Each number is 500 + 40 x the weight over its row's rms, rounded and kept within 0 to 999. Layers, rows and columns count from 0. Numbers have three digits each. The size before them is the row's rms in percent of the matrix's.

# layer 3 MLP down (transposed), 768x192, rms 0.162, rows 564-767, columns 128-159
092:528491435562458547475458626451493442520480552448496469600515530471490540518509500531502546471476
102:539481480493515472531512545471516507474455516518609537518490481486529527558549510436478500532489
096:496524547520468546501538506491523494498559439491585479534507514493503469419484407534526450601455
098:480606552535452503447525512523543538496496547542482509566549525417421538505521453545484454529491
111:572504504534527554484544527502468511535543494471499549506599467504495511446513509495405497579483
101:474500527475503508458457518467521495529507531513549546531470421497433442474544556467512497452464
106:453534530525530502544482464427447487515539499501584597415504490557498536466450528433476544502522
112:540491499456520500483390563492411474438485500464504454569504454506562555518448505448506500529498
107:550492433492504527502403571528491495466544509445476569525526477497436448554480513463459508524463
103:588495544507525495514471508498539509516550474496534483530564442438479434443463499427552502472454
104:499480532454540384508528489525571474523504533498516512486467525467434495494481510485432548489404
097:465523502578447504480493494541515459625498465487547562498487519499489465403501559475518531486478
096:443515489512496493569554504544488535526497512493583473507513478554435546509569518404557530549485
091:442538531496476514518476515500512530494454553386518475493478496474499558505588557541555487484469
095:481529540498467487500493548540490542490427524506559518496484559494547476536586545537554464570474
094:508555455498514481496501461532499537503462551502460484519518535538500493483522460454614524509474
118:582453538496460505501427509501414532528526482483534523486514489577534533416481519489476513557455
090:542458438507520553431461456533559515516526556444498462471509482494516530514518511554544492453493
096:496497508479432547462523537528565465462463462582501488513535512491433409545557544519497520500520
104:451515517531466521519518542466471438555517463479494609512484482516463499457556492511440479516433
096:548556467514562514537502473504529562504519543534513484539493475457510425551578524527538490489509
105:517497515523540459481517490518504556579499584487479511517495442477619528549451516497482462554487
101:493514520511457532524442507560582550504562572440432531524467534495447549502450495490489522616425
100:477608495497515557484465453515568505540519506463550535415454533504571455513511491497485475523494
100:481537482500469498500477548608518492514557489487510419503496541451536487503515479529566530537474
104:466468482472451537390503502455530542531483520499546523550506468524500512533537519497518462549500
101:523440489534504511425462474496628495452424504468482503591537547509492526547494533518560456435463
102:563469479505544563517467517540459492575470547429428568500454527450499477510453483547478567541425
097:501561478516457496552464490482524444554478520537459533513508514441572569532462507505526473541531
099:494525525512444501514517500468502520540520541525520543493435503533492524487524455453502492538457
098:577599478523501458521486546545492408510504510545525521473535533516556501463549495508514487478456
106:493417460541526496488481458462476604481471487457586415532463479480502475470479534492447488437450
099:439492495509480509455488498511438515527535575453569497490423573499491496502546540469545474555459
102:490493514577497488513478489513542455482461616485564466404430505517480533504582525510498519600410
099:455551491533486532525465504598468442572531523536472515531549506555494486525437458499464500515576
106:501521421556497483474488447483482496460521470555588510522484585486443487512470416480480490495577
086:487511400486501460516535418535450500522460520467489495488533482515490501467490457515551542514455
103:488510533532448493416471521463530503513439500458591481471533491581515557448468548515523448456498
099:391491441530489491497493585501539480509519509536548419590512547522520515554547431537472526518533
099:541497496502460560533484572457506473462538561468518440480514500572502505482586547487505526534487
102:515563464561465465446464573513579478490567529582484429517503542527535500547510451424441487502528
107:536560515507430495516509518471457545479512492489554507477457491542535465429489461457537458549502
107:469491443540460513462487471503467503553473534557578483483590439547425541527441447512517478496502
104:522528478451522510440479464485478473563538582518529472513522538437522478496497507505556497564529
099:480450494508465499514429559516557520534488531555525460536498466529526458546509547554490436540555
099:517490526459508486573426505480498517530487518567485548481491504444499567479519544479466511564511
101:486480487520427472508449509534490534535431573488445556491413488490498576535488491571496524495475
089:489525498436560561502452454449500505509478533497420540529496531478535536504438541477635518428508
096:506545440460517544541497482506486475509532546529520504495518513451480477502447464452568488432532
095:516551371412497500440490463564407440465411465544477511542414516492473425403560519481529476506465
097:506478451509591492514482475466440481525554468531476505495490497514568501467453515517499460532524
101:452556530469433527561462429523416457448471485554573484430538491487474545576513503502428480534462
094:504526479476523520512468500532485472499501562452565511536486542543460495509470499498522525542493
096:504502419473483569463554510503518514476484499493526338556520498545478511486543487506515516510511
090:503505497443503518460458493521508566512492526434482423478532483506516473588474468529557524543557
093:483469482499526517510520431579502420567488492474591466493496449516546495565480537490494512487505
096:555534442463526538439508522534554491524460547458537513490515454468540550524554464581634510463444
101:473475566509505537519417511479501477458468533532539476509461541498462490523461519497474518440474
102:583534501521550525502490519580490446480474477534444442527479494461500487528517586552484555459465
094:513464452574510534537557539507558513445552462497565514498515496490535508513536506497500486560466
099:475562466433490530533493524519488536504467545478536501457552554523533563580504555459484522494469
101:465404559508483441459473450450487464489517481533570471469469441436511497506479491435529533540495
102:439429485455511459509514454477567501468547514527491527509541385444484540495543514480472543521538
102:529477537517566533501490527538495476573510473495562502535541538501558490506486396524555487542460
103:507493505426500559526469483438487457553530493555493478458484604466516461554533531489511521488528
102:557547501472452563430498561498478487511515541452439519560469475550533508519553554565492485517419
089:525523525531503527520406459533482486492539487447570463481507507500539488524477478545434474486502
094:505531526531456515464474566518512432454548442478458404492511469483459531494560437561526464496494
104:554533479466554479502483498497559473441477417582537550536518501447464495550513501561491491437598
096:485507508543534539514418455522481478570496562550517503504429477489519527473509518487524474500394
101:495511402520533482588473501502470501409461505460628460483506546499538533552505538447594496512439
087:520494533499522481527515514506484475488464555481520508493525476507514459510500482467531467531536
101:505520501524494543492521533511490525532479500475537548441560486493496531542497526424531498544450
099:481486480522486444530491444495469477447527456498604572500483601530409513535514518544492424550489
098:524562449552455558563497543493522552453496454496461516527608499449540479533450441551448512532448
112:557548457551492528529481464394501548519445570536474426487451449457494501531513428505542519482472
101:456462496481494516412471520532444483508433381481492460508454477554582521532470476498576471513469
106:509543475545559538503512432484463503513479553509520469493473493494496577463441537479516505468547
111:534507517477445512456536498527520495466548446507468491533510476404543430518461495461463480455489
094:496484558498539554500582499554455526426467498427544496522530481498535547472481474568605548494542
094:463553502474562505424515507569482445510490521515530475524457518491486457551594484512599535488491
100:537500464472434538539510483557548481557551486437493516541454519501481451482465472512457489498425
102:472511527538435480482540484493477422572530527601563429547468513523525529474485498471502540508456
097:510526521505563528487433493507478529554531516534557453497499506510487523493542443459511508491489
099:513543461549457574454456507499502508516507491445446489511468527531534455520485437504434533506437
099:468470467517434515532525511479640442529463517545509530492431488492502437463478466474480439499535
104:523482476495517522520386465515494438566503529504497506512528508545491502532482545470589527468501
094:491582514552511506522506456490482570462513559448519564548462532492525521446527482515549527496521
094:522500528489507479488520507536431527562456470595507495488475420519462479472472515512508473523516
117:528554487477548499481511462480439554473474471436552503516519530512518545510427442471507548488551
097:476466492517548533507532515491466364513569457492550467477480499486484426522538536434463508470466
114:535546553503441523552485513555539494495526483501453470492502519516457541544563488502500538570546
098:456531444559443497534512444464547475510503516499573470513481536505529527517575506528516382513433
107:510575469536500481464530523524450486537521491447540432552526539656468582570469537475421559608491
105:450489578511490410439460535552430504497468478481550415497511496439498524518487512554532530466504
095:546503421476501408556500495495460527479540469474525470553513474518463475523541472496497551450537
106:539490549465475472550511486522506431435581509514595614450559520493506440533450505529450508532420
107:488505541494550419516484497532496507505472546497448492481456473526523477484498571583501473543488
103:433463509440498472498473474488517528497491544546526592561451501534494551458512435499529453498482
100:458520460505567554506470480491451535448491546558530468530492486494460513510583506568518481523432
100:600517415489385511580496527582518554470524479444419468501579497539576516490572458474536541483456
100:518501463506544483437559493468495453512502525544523537448497453602450506513525489469524493475535
096:517499499452609538456485479538499501485475548469508441464482551497504592472449513478560583485522
096:442517431520512550484548505547492543529533513517406436499443505514468436412453511470509547524466
098:478469530484426512475494500579499470567497486470529575476453463509514418463447488518492520491478
098:486475523488480486548458459525508521508507526523479554490546466393470542464498554459566539543535
093:501483551549499491497527474538533511487554488532438513516513521489489482481444490460482509491496
096:541539499472480528486444517507491499439450503477590518528482471546587521506546568458509519542573
097:501539525501541574443450500542457540523402570517507515472488448514540499527605534542548475507486
094:534541483477501554508498481498401476514522500537496446473477453589525481519521537491592508502538
096:424554574457527456459439519517499517449458542531511504526439508456521581529516460575512446583506
105:576519550539465484461591501559554462499514458562422577544456415534523547448509552511482440417462
099:487504479507511460532440491502479557485498433414508418514521494484462470553501483542530501454524
092:449494528441477436540511471523565534526457517522537549524491565575565473457513499439512477471474
114:507453488542521535520465494539477478517505466465560409603453491478461559507543473505570455561505
098:470548516542492500472452550464408455471486503427516491518499561418516565485442397524489509478501
090:588505440495511571441523510506416444460471532543470456518470498435507505421535527406501480500526
106:537571478526444536520434517489436515488437576507540442483526449519496494446494458482528558497498
114:470565453444446447474488471467464500492488509516500477505482463479522553538481457579455470542530
100:494556524452534503497484525491463511533504511509485471503470458568513492515511446484520484477464
097:588594594417509490477486561439482558513489581515529497482475522508558523466514505517510488524433
088:444437568451514429472462479485526478538569558476502498467429535533423505527507505541445398532499
091:484462530481412509515466477493455513468497452520573476578557493474507461484533480483435516505547
101:484499492461501496508482499496533528512451495534547529477443445543490541476513505547494478534485
104:454496519465548516484562523547491462568535492496513432503473428520551515498456477472557544572506
096:489482512543498555461536620590487458520613514473531444496561555519546520506514488523456490498474
111:540498599506567459561481526528498463476514475453546490464467520475489531521479458543469491604454
098:434519514525476496496468541485513474466544570449530534491520547509484522516539544581586509536470
097:457590483523555452616463531509496485555564502484536518496549525515489538433525523378535508501521
108:529496438477440507469507566582560488439479517515503506533517511454539536458512491448524495480486
101:579466539490483471485451499463495419532542469450446516591445569467483467561546586486505520569555
093:494463559479506488553505478478463516511510462427506505536494461499488534551594505540603475492526
103:560528495432514528470533577456511449470434450484492510588492471483449484432507505486468490478539
098:487521511479474541463464521521542423514412488506566534526529516475529542520496487480472503597561
085:477538418484518451418468444510514493448444556515502474560504495477475520489521530504452473465489
090:486548433512483515489496470523467517509491524427553447477507480551458502484474485536562527473497
096:484514414541537550465538502580571533442464536488475491530428597519490478445480600493481500442511
093:549470424513441441472495544474467442465506596512526487500473505436537512499535550571439435558456
101:493442574486460561493509493467465432493547527508568485472424527491521542525457518520460516551521
104:537564487486495574489504475534522508531490538527519485501430451453463506494494500469459433448462
098:529494454527461492497466486463497407517448546515526474548534526516496564538585531511565498494472
100:500513535471561538498543516562553520520509529497463458501500491497455474418495562513545565559524
108:517511556528500481503554519509532491530477548438554599476508529526496507479446491510548475598462
093:490520554449533539543478527494458465455600503537556477529487434480484493480533502445492452534500
104:532491469454479488465522407530507486528503521471469527528450496550552498555463446497469461460518
089:492535513539495466536559520479519504484516545464495501444533516476436502482492517501532530508476
102:435577505540503486492539475463483521513552561535516468562485484484518510547535512495515533460545
107:558511455530565527505471553482541450542567482522456510549525551530537522508496479457550469441444
097:539427575474581572517441519449472468445514551402526474435515522528508550523539437536507481414512
111:530476465466535474494525553512514552469532468510496480472534525516483453457541547512495504472513
093:491487546577436444489533440471443556489492492531512499502576488493554540530467529483533496560461
104:551513541487489472560544446575454472380476490496472504493432498568480557516498524485505475429444
093:451580520522544513552435528423493514522487558541527502481485505546493507518542545529522498422467
100:435490516549494484455522506500505459486534488524501531479567472513479460505405532568490516419520
099:536543534542584507476497527509419443445551504464469541504532480429456538498459524467449466553428
104:529526526478483499528520449426532427565517518454477597493540517451453540479476500493474577449493
113:503478528512480533522540471509565463513478489512461481474522498584468505430481532509507437518408
095:516542471474490493465501441550496510542505465520554527453532563558545457531523483504524549475436
099:461498512486495539462482502503527486522466568520517501502490581484527519501587561516558493497453
098:406544506517465498487615493532554491547499542541520497511556520461393506498527454542484455576516
096:448541469477464517481460506468489515468442515500540509491476505559537554480544575532510478499441
106:548533493465489531496487495515495540478537496480524459526472470514527541535537494540478549497534
102:535492452467443497490477515473484493477512496481403389455554553473519543503535500534442533498507
109:511526451490499536570529467543524573486519578540570481507486444572578536545466588518519564459501
103:485500443503464491506505545597512506537569488466572475540477541428480451458565490430509531517541
092:482530463482495481500520479497527502536430462514560524529534540522495498492536511441611536539563
090:451508450483524425529477422495528492535524520542493496470518506522512517504571499521518396432523
097:536471510479497502505512487479456482514465538500516510528454524525469490480567511535466526403464
112:473532510529508478550515458521455539565567499520489530445532547530528495501505525495494502509578
105:530573429482383524447463501501436538548462533495561490446545579531499538464513489512455512477497
096:520493477464570570504514519482504506467539502501553550505568544517557534488521507512458488501508
100:447557495416437478516555433507525545467450506441527459513475493448532486446523475488574485530558
096:533440519452498493520537441532453522527549447525526507474431583516552502494541511512448495510475
088:445525508521488523507505519565496502503470587495559528499563495525539544524538539514494481472458
106:542495508501532524464507433498488463533509544461430450472478557574514466541420522458508520433491
106:529481478535515460556510537477483482572565485521530522491490520487440553480503483524447454496485
100:505540533481406470482492436485566473569513479544474486530489457539515556493489539458536459535506
081:541533477519513435508464514488480508495504490510507508557499484502450559548544510521530503539531
100:482556517514466475469491457526498453525515490588502502472456487480501498514527442469493495460537
099:493475527481522552501545493550499484537486437509504492556487492507512497471550512448518511504393
097:488431417566524532493486550495494470471467554474577476489473502503507519517608469470518499504461
097:503505602521490448493488499499496482530528540474519530481505517531467519483538541550432478490527
095:480514472482461489525513463493536532525500457554441551552429558532513485410522505491471512558455
098:501513503540479425474449473526481535496445547516503488442428496542494529449501545461523516515461
094:426575489460567554528459495467488497508468554469526478524512519483544535493572499496520472497538
094:483614493469515519517481422487466532520507535491575604486476516477428482526482466538498509499488
105:494501471508511576581542480520471448508502483544539443489408446545472510498462494515494563533465
097:473522449438524440512479566480549540488505553483484490430553542495497532520601533513526514439424
107:512566494518471553521469546462476443487626455530503499513509499486531474485443538528436540536515
090:511491484512451472471483518475466474553498429420489549464455556470444453519464524538513529480470
098:493433485505521465428418567460463469419505458535501468535563499506516517518571462517529545543563
105:462438520497466555491516429576512448503489446576528566491547501516528508498459494549549498436455
102:500509548501539475470486501546544526474431494523495536533497530524505442469487481545514480427440
100:488524476483490593499549512464509553451503504541589473512561473510517538547551486473554570493545
105:528574418487478539528492576511588466469479518493483447494543527453427480491484488521494462506501
089:495521589492497499461553480486507537478504446550520481529533489556533470487506491560492482513465
102:492525472465464530486494489476490463524477489501473509566516515440475471589494504551464544493525
091:488528479553522440503502483490461508548597545506447477492518498534489433419539489541506539533504
102:450531512477453517430561512492474528451473510520547485484486460539522523440568516511585466501493
102:463446520407485441490531510528499514542451507482466517542547531544520517607532491524514547436522
098:430512442509471489528580526514462548489526447478486542473503471515551453479380440533516536488512
098:533428535520427431568473506558518531424485437498503494527525505461461470516540481468570537490513
094:466506446499494562500458521453528512488468514453562544459476535492479565439562565529503539463472
099:484512483548488487463433474494533474476415521449576476570531580414483476555593560470516504500426
# layer 3 MLP up, 768x192, rms 0.168, rows 565-767, columns 128-159
104:547541536437549461526554490505485561502489527509524504513472504535578476509488513480536517501585
094:546509559466500556542461427476528507534456476489471508395489490464540542493477528451461533454490
095:526447494453528503523553467535493504430525506492438504419516505463487496466416432431451558494518
117:571520528471471511521537521484572521488430514551445535522451486510492466512474492456488557513521
101:559506472572440464564470492499488494390514506447434493471521526511505500549478555459556568544469
108:539474604501547501579553530505483587554484479471548517486504511469537491541442506438511544532515
117:484524498414474511451521532519506465472501445562518521498472492471548462510473494525454557495486
109:436521620491555421430531504562538575460470462433525489505479437532572506564517485446525461544553
098:454464532427455515506521567504526493458496481513426517457569520458500505560480459524534525479585
103:488466467488514478428484593574440576519509446550524488495450473518491484544480457490496499562498
097:583511511488529518533453470501549463507488504508533452507471446518559522521494512483492508549505
094:430483481433472498524494534480515526475536496482494569509465500515505492536497531493487528539512
089:507491463448489545522463463492489519469460490496476515401544501516429449508505483565494511499521
094:506494483425496480523481489532436559441533513453526512520417534502553393563526546522500479479521
090:539490533541504492474563487452487526491562507511491572506500532509512443533458467479413467472439
124:453467438461526488498466512552430484512489487512454472491407463531550505476509483554535595478482
092:498557542453510479501505563431446523469490529557531501442524546418485495557485514536515495470483
098:475535564467480500508481496453534506429489475480495538469559482469541559520444492446558532473548
104:442464563515520448550481451522471542549497442472513543501479438504485521546496502464516454524469
092:475470467493521510514485502540441469490440474494488528535416409516543494472436475440517465552555
104:444449473488486425520488515518476575492491543441477544435508526483529407533454513533490571392496
101:521499447549468505504483403542453520502515475542470513514461515544530505520463433499543535420461
098:483548576524484407566493539486480508455500513586548466530429462443561495518502519557509517486536
098:454484486488417523518469491437492496473517503495532495425511507460484452495443530367499529484495
100:538473537492517480459499518546496453486475528513527607522484475513553474538441528520465459452530
102:542500464479608434534521448496432491533507503518501490481479477513601525522523545468531535487548
101:564461502486467540529456542514567539445413488513515556425457410482552487613541512447479490577422
096:506477500439505486462515456597449522458483533459463512477524538546528482546469591517469497460446
098:561496501543439504523556517499483578464474427511452530504489542481564487547508474547403496451527
095:441452565514513482542517504497460492449452492439502477506489503533500493505423480487420528486494
107:433495493466496482485529495515460477504467565544538482422464441413507530490580487474465585498562
098:555529523529458516498544507480481520497443499414475548529449424497519525547548505489457498513518
099:544496492550463484488574495464526524453431522492411573514454458564514492491529489532543517492510
097:468461522537523457532483494468501441530520520468474550532469457370541574480541491495473506444527
112:582516466504437480484578528590456466448415491504477480481434508503556465588523548466504459466497
086:566512522528560517534462625420508536462492463507426604469478516510524514491525577437490519491522
104:567482550503487485491516484483487572485472484507552539487490440459535559480490501480442470501530
098:470507554476502513492529552471476538471517523488562512450496511433498453523437511528460490524537
097:507432484511471441499495537472502502501478447528510550562498375392533504460534504508527535383529
099:542470498497483476487465529543539491466527480542429535486522451440523487470450544563489485445523
110:520494500506493435536577513565484495458472474529535574480473551452609507537503503481458543531566
108:494448500541520444474551539514499518475557424437414602515443570553471552531447471445477560520490
102:504465518505534531479452488525577564515476504439488525523493497489507458463441452450485487402441
101:523500471415474549551515556488547566490507533481503492466452466524531470506541521462503522484484
097:554438471411504497490548482537522566500462467483523498434473460524544457487521507395487472485515
100:506457528454487495453548581488513515468480529584471557437458468461539500546541459572467504574527
088:465457469541573543557530519450556554442496428489472595473478497498592506565465465524374511454488
097:563433447424548442476547497459504484494468481458428493506474571522536463513422496496430535503469
093:502446592544527481559572573441502589466557497440528485456522468473531523628529521506443544446517
098:561496477478558407496506521543492483526475552483446542458484490441478501526505560478514492443450
098:411455476468503460503517502424436472489527562490529463496540501433487531519473504511474468449475
094:482468485443414467559529522557460532477550470538428507444522479507469459457394457521502539492522
098:495520483514475494443510523569547511413549494527469465456430431477550421476497477483436500450556
088:515510446525560519479491426535537534502486506519488514515458464533529487491479488478417539470449
089:424473541393542492507492390547489449520434455483492500471446510555516487571496491460458543467495
096:506391481479510490449480450576532565529494526476568434472486512482538494503464467488544538515489
104:475407439432541513571497430482557409532514515442518494491457507462496500536417487521521545499483
103:487427470532488403583552573590527463491466446463530454431423474514554459582528535499544482545487
093:492533472437557476489490421556458455525479552579484484453466495508522479484488565499462607496498
094:520442465535443509472426463429513486461469522498515536522492509513575470458439566533503481497501
100:498422442485506463557532499433559513444497468506491512456439533435460504525559494453425518478527
099:517513475501488545436552518484417540559430481512480454469491559491554491462471528475538479444436
105:492526520505563491567468486544598535550492472492498485417448479458489504487483489516428553460563
102:471491479501548484534461514544512481594537482475558511446433475543517526503460506486424495490498
104:504507491513539491470441536539510510409504463545522552475514428490572526496521479440495518498584
086:528490533436523438565481413456455503506510490470510483447485477489528457514536476500469538471555
097:529505478457565484506492530520561480444493539472472474477459453495468452527431558518478554448538
102:507516478508526496613513510458509462501526442484467477534427398418513486559531600532491482399535
094:440515521492398446537494533549550516513440504472370535485504499492510455517540519548490540522475
101:477449500526543506511471549516444521410479499558481572499409486475502403485458545530534462553454
087:510492463444491504471484532583443519544544515531447460520443510532529439510522450502442531467545
099:375457554484460484562457482522478498486435485480451552403448551511503539483484472490490549489476
098:490456503503485544485547576515478487481474511464484537522439506429522446519553490475487487512518
096:497510511507501442451534531458481486487457522495423509454497496429488440546545523436482557563500
115:448490544494451410516467487525464593455498493493516444462528535447506488494555565419490521517507
101:554542535444576498543542502538492563554472521528479518477486492499581557598500495496539471443423
105:405486489537555497558490493479484484500519498500457554434461506448507476492450526487532534496533
118:512500503496492469539539531543549545491531468529480471408476520393536470513518427479509551494516
097:522516491504501489456493501547537487497449451522489567536479521519536505474509558459482502477438
090:497550478542508472514467487471471532469502529516511495492525515418514491509521427454488520498524
099:477515501493533514506589528479515497487485460497465463460431418442534515528519499521473480487504
104:549471552539381477542536573518496540507474506546475530480508495428508471475428586371508451476475
097:503468525545542438535480506499443622535509546578490496496510451463538429484511486496421493524491
095:486483514462484529556513482454480458489453517550470513476475433511499470491548523519420566530547
099:578471505529480495474508495492454527499598534542473500507421502448532396540458459446495516434468
105:502530492517489548470471435487528526468435535478528536453498512460506503521555478567400485486481
101:510511544508504487539543454500483507507559517554554510520505519484590524554528524434511523482477
092:552529539450498518571515509533541487489457464490554455470438446514488455577470512487528503475511
117:574477521478470417465590504502496557465497511432563510514452469486629505540571520500549482491464
092:461495528519521452557420551517525589479468536456495530493549478470565480517484482540482469517516
127:448519550451476397512508503550501531428490475515466523532549416435505473484509530472504510495427
097:540492501532528443519480493507462545545467522472491473490461425489509527524515564477451539501495
110:545526555516512493553510475480467511466540574525500472493510458528492507524464479481502567502461
103:561433438513536544540436516550584548437499491509451504482486500544488501461447583443543546522514
097:509499523461514521581546556495550500513503508452462547523471449454496492539520468411509498452503
105:552508525453491513538488483500553487479512496539517532384512484409534508514444465510415489496523
110:493471501545541403458539479540551490501479551488524469516449507495525472460469537493503437425502
107:485491527479485445515552547457465503478533490519455456448491539451488497581502462450532499488487
098:556393482522491454443510605511436486557496539489448559511486483496518483540525459484543494531559
101:522482493405534534528486576501532470528497566524521481507470411458514467561447486483519531441494
099:554391534498459522522490562515462537429509510462494511516542437495498444487479487503540470480506
096:499523581484570434528518472547459486534534506459510457529491445482519501522435534481533482534554
101:502486530499517522523538504460475504454511486487465519509482491483447534516543465532491602491456
097:548509584496562458503570471480448563490540483446548575457558505532588519529545506459557530481471
099:603419556488498538458548509539490531529455464535464505482482474514569451554472487518446491528437
094:476496500422442486475508497457497526495451502503535516480452498489522511549562530513506456502536
094:473495505551507503524449497466528498553457486502526552510477544498526488536458525538506543501456
094:499532536514415403541466516532529499535532552518513471546497456497486505461464527539468543442505
090:544466468525557512501470450479576508445514466489497526431430485527501497518485443554465475378481
092:522440474494537531507534411432424505525440474449445481427494492445432419491513522542471490443564
102:548538467514514553523481534505566561445498516418532522484519556507509432499447490409521567529529
099:440499527503532446493551500536443507465494417565484453476525541513489501551440527484532494439457
094:446507507411498443546510550487550507520508497513471583532466386419481443502442506450508576513508
120:571516496430505513558475547481466525459490514535472468478460509503489475517488491497503478450434
097:524480530498407509498560502488481442486490469502524466437469495446582510447531486535431546453562
092:490509570399441499451537463480463499502481497554519517518469474492533499489484470521505560510509
107:462450443490494448494485522477469534403516470504527491458558518478508482533575508428451501506485
116:471498575410452484531503528486504451425521472494501519515452472448496443547547513424523573509557
101:528471503438473509414441461449434474462480494563474524494456459456504463481488485520469501447458
093:529516511464545465507522516469476536472440503438519514445487480453549523473430497486472531501474
086:537467472410534527551524488479499542471501450549495470447465464499557462527481470498428436475460
087:484472571515539460455544546516508558542546498467456526464468502524504489482458546511481466487443
099:527522523497523511474521461475476400520412525549537448528508448507516536529451481475444499524471
104:524473478461515487445551513564469517451466452522493428490446472497524437515466429461396529510452
098:504473498509506498448584480543392472496541494481484470524427532458530511532492482535470539496500
110:585488518523536480485537486515569507514520438493519496461439551463498437568540517432495509525524
094:463494539473556462466469507482516478491436467517433467515458450454513544466552469553488483463513
096:536347485519515487472456447540486479525433492455478501458489516494488444463527574464493518470512
110:467538546536564445561510575481508515380536471494462480439484519503466461490470508531542463498476
099:537507574489534495567512485559462522509442480466517490498441460566511497518544515594458557583430
096:553493520417409431521474503472528536500529448421428531509485471459468452608495457513515519434481
106:474474491553433437508473518563508542431502538515495543528523522516515484528517548540540562489548
097:444523522553488495532549500488522461488495429439565492477492418506576488483481498487437549497603
083:450436478486559472555528505491520429494548495578456528479484514426506489519523502518408519461581
094:505543422506485498438484471463488561520444531577503606504464482435483517470557486487497468503522
095:523491541399518515430476553461509528472454439472507515458428425477447429454478502521495524500526
089:474484477458545441548462496464449600494439577502547457472424463464463493495536493454505466510463
099:474448580492478446546511539502522476523541446508419442503538477496534486454537459559441545417519
104:487478552430521502543579406510522466461493473485540502467468449491533532531449483517471517530492
096:399467486545525514494438498529595541497413501487494427511546452439529514501444526472506583484488
101:566487493426560527462590467545521449480452486559490474472448457538495483462488536491504486493547
111:493519522476532483523514566498455506501456433469482575434439504510531487521520497500530453542448
092:481495514519589423504536539498532530432472508523494498506484539546521504494488528501476457535540
104:505397511460446510477541513519435499524548501473480544489495504386473484562500507483452459496462
087:487506479515461463568503519542474491483492488514454469525537492467480516575454480541501459452471
103:520510490413489460493496572476422491508536477458517471452547517524483442494475580533497477506469
108:503485511510530511584501478542529595478467473465452462526503442481520508517489433552503540519482
096:539514483491471509456443444579529526464415450534457457435513509437503469531522560486474463459525
113:579499488457479447460521499483430491528555482478511571436383408528514491513481539444551502479518
091:516450505401477544525502548492522497475506459566497539495394521461488446544468585496442597491437
105:483459512488489482519484477531541499447506462443507619467501487433561498526514468488391460472469
094:442507452416484461508498512519479580533476552499447564506446507512486427532494443540510572442501
099:444432502505484463474511547501529564498450476493507532435491511483482528502451497508547589538501
096:481413474499521479601490453481538483473529519545433532498469461493489522505417510500502540410433
109:497454503527497473561506501531447505520446502552500512478546471525472538522483492471458510510521
115:514462521489459462484522512433454447539540468451461516429438441487559495491430495542530490517490
097:486456561445482486472507466490560511501481500568495485475465458516607521457501535428490502545500
100:493512497497467535529434507525513496534505462515439537473513461521503471544482460455521547507456
094:544463480425546497487602425550486490449511412528505509411510521499546416444450426499430530447472
095:505449503444575516526513498486522585490499524479533515514438510394574544488508461446553514499503
108:490478555439498406498495510606524459506521449563468459416485505471596483527499468500546519508526
101:491522502490443515519536481529442518528504546540545537470472511503512447526479480516523526501477
114:526473427524483492499543465507586529460511536574523545459529399514513535465530474486477538470479
104:496424489497457536555517457564560545503587583403525487531481524475520474541399553458469534447505
093:479531434546530464449583482441472595403508505491524547482498463523491507530483505556463585476575
090:508505540462491534461491532533504482446493380499444509497444567508562438486422541506527538512482
100:437486507537465422549567438479522504490432548446507527515506508463509495507438443528495474470512
118:545411506509499490511490452447489492481448463542484455496486415496487443601450558496494459512453
108:577435585559494511461481516493529442499496525505495485443522507473491475542480496500445481492453
099:479509593465497490527500605539532524507500473445475507506506494455585414495502576528439483503608
098:520444541481553506502589491443481503523505527549557528509552481499489505608492482480458500480416
091:522409526466616509516520533489459489411519504556410457558426501481520448579516515492484486464533
085:510513514518489443478559456573481453482528481497510527506437480476558483535448511543450519506513
107:517397550509466459494578558537497528503528431507510477464537474514506460572534625418518449505527
113:494524510519427534488563521489512542478426466553426465457459455548536441505472484432550543486515
098:483505434462442551507556487448444527553495534568523618454489426517531524517487550455403516486514
076:466435506490536471437498442463499480460527539468479467469474513531472427516397509476505522514507
096:493513501510496502556520521518533570506512498486521538443461517506532467486409457474545460536500
103:504439488523519492522569506460562544436511392484495545424510527515572519500488460491464505482483
095:453531559485484508535513509471473548503498427508532522456486487491462486501436511476543537445554
098:520542526495496494546504505496464488368498504548446482508511467442544504566426550519429499512521
093:508377500478513430493488487479474507438530516484545457427524506494560496540554582469498449496466
096:592482503524499478465516432486435480427467435446484476476526522486516484596552516513486458488484
089:460521443466520481474560487524524538447473439420509599530482518548512492586451434498537456475506
089:498523497468520484523540502454544497467504533431461521467436506453527492520523478546484494418522
106:534439443531515460531470575479479574515478570464493565481515435516501487487531460492454508452497
098:531519535503520525543471506529487513511522492522500494502507519562445497480445535456474615534499
107:520451447489465466558495504568540545503473423474444473422517472498461364491559515468493579411588
088:552483441452484499593536492602524520395500468483522498436499512425467440534469553449518513465514
100:560441491480603412498503549516453490465505542521438444473445506503461453491435530483491524502550
108:557503489449490441471537461499487527472461400556468446486522518513574532574468494436487482464510
104:574403505543531472494530507481595549414465475470483520456490499525484400533414486522490468519433
101:444434513502547502515548438512481491538532462504554456495461448499572446495448513486547460512568
101:489484538499418527503553461490551558427453534584513497478501442434524441494556461483541490499476
089:475469477463534497531450499452479522527492462484438472485441480533491483534469552509468503451560
101:482492501520488456488486416501483513461457524475543458405506455476553526516539480459476491510579
093:546516468484510436496560473465496524534475475469475479474486523548545494541528466518461489513473
098:489543508556525414564480500446482540523459536503472536501531517449533504545463476500456550453519
103:491495502529534465516511515587545494509507486525525522459517431504574426496509489568501490477496
100:526494518461429517511591470568424538479498521542532504478516515523565517516500445545535561458449
091:537521437454519541534485495507485443548470493502532515465423450498552506419489551513442481564420
090:439498534497459469468455508543583444597513446512587446460554417496466520483515443488430542569481
098:541448477450536432581496490438542500521492519533480606511463530453460525588492495472539519516549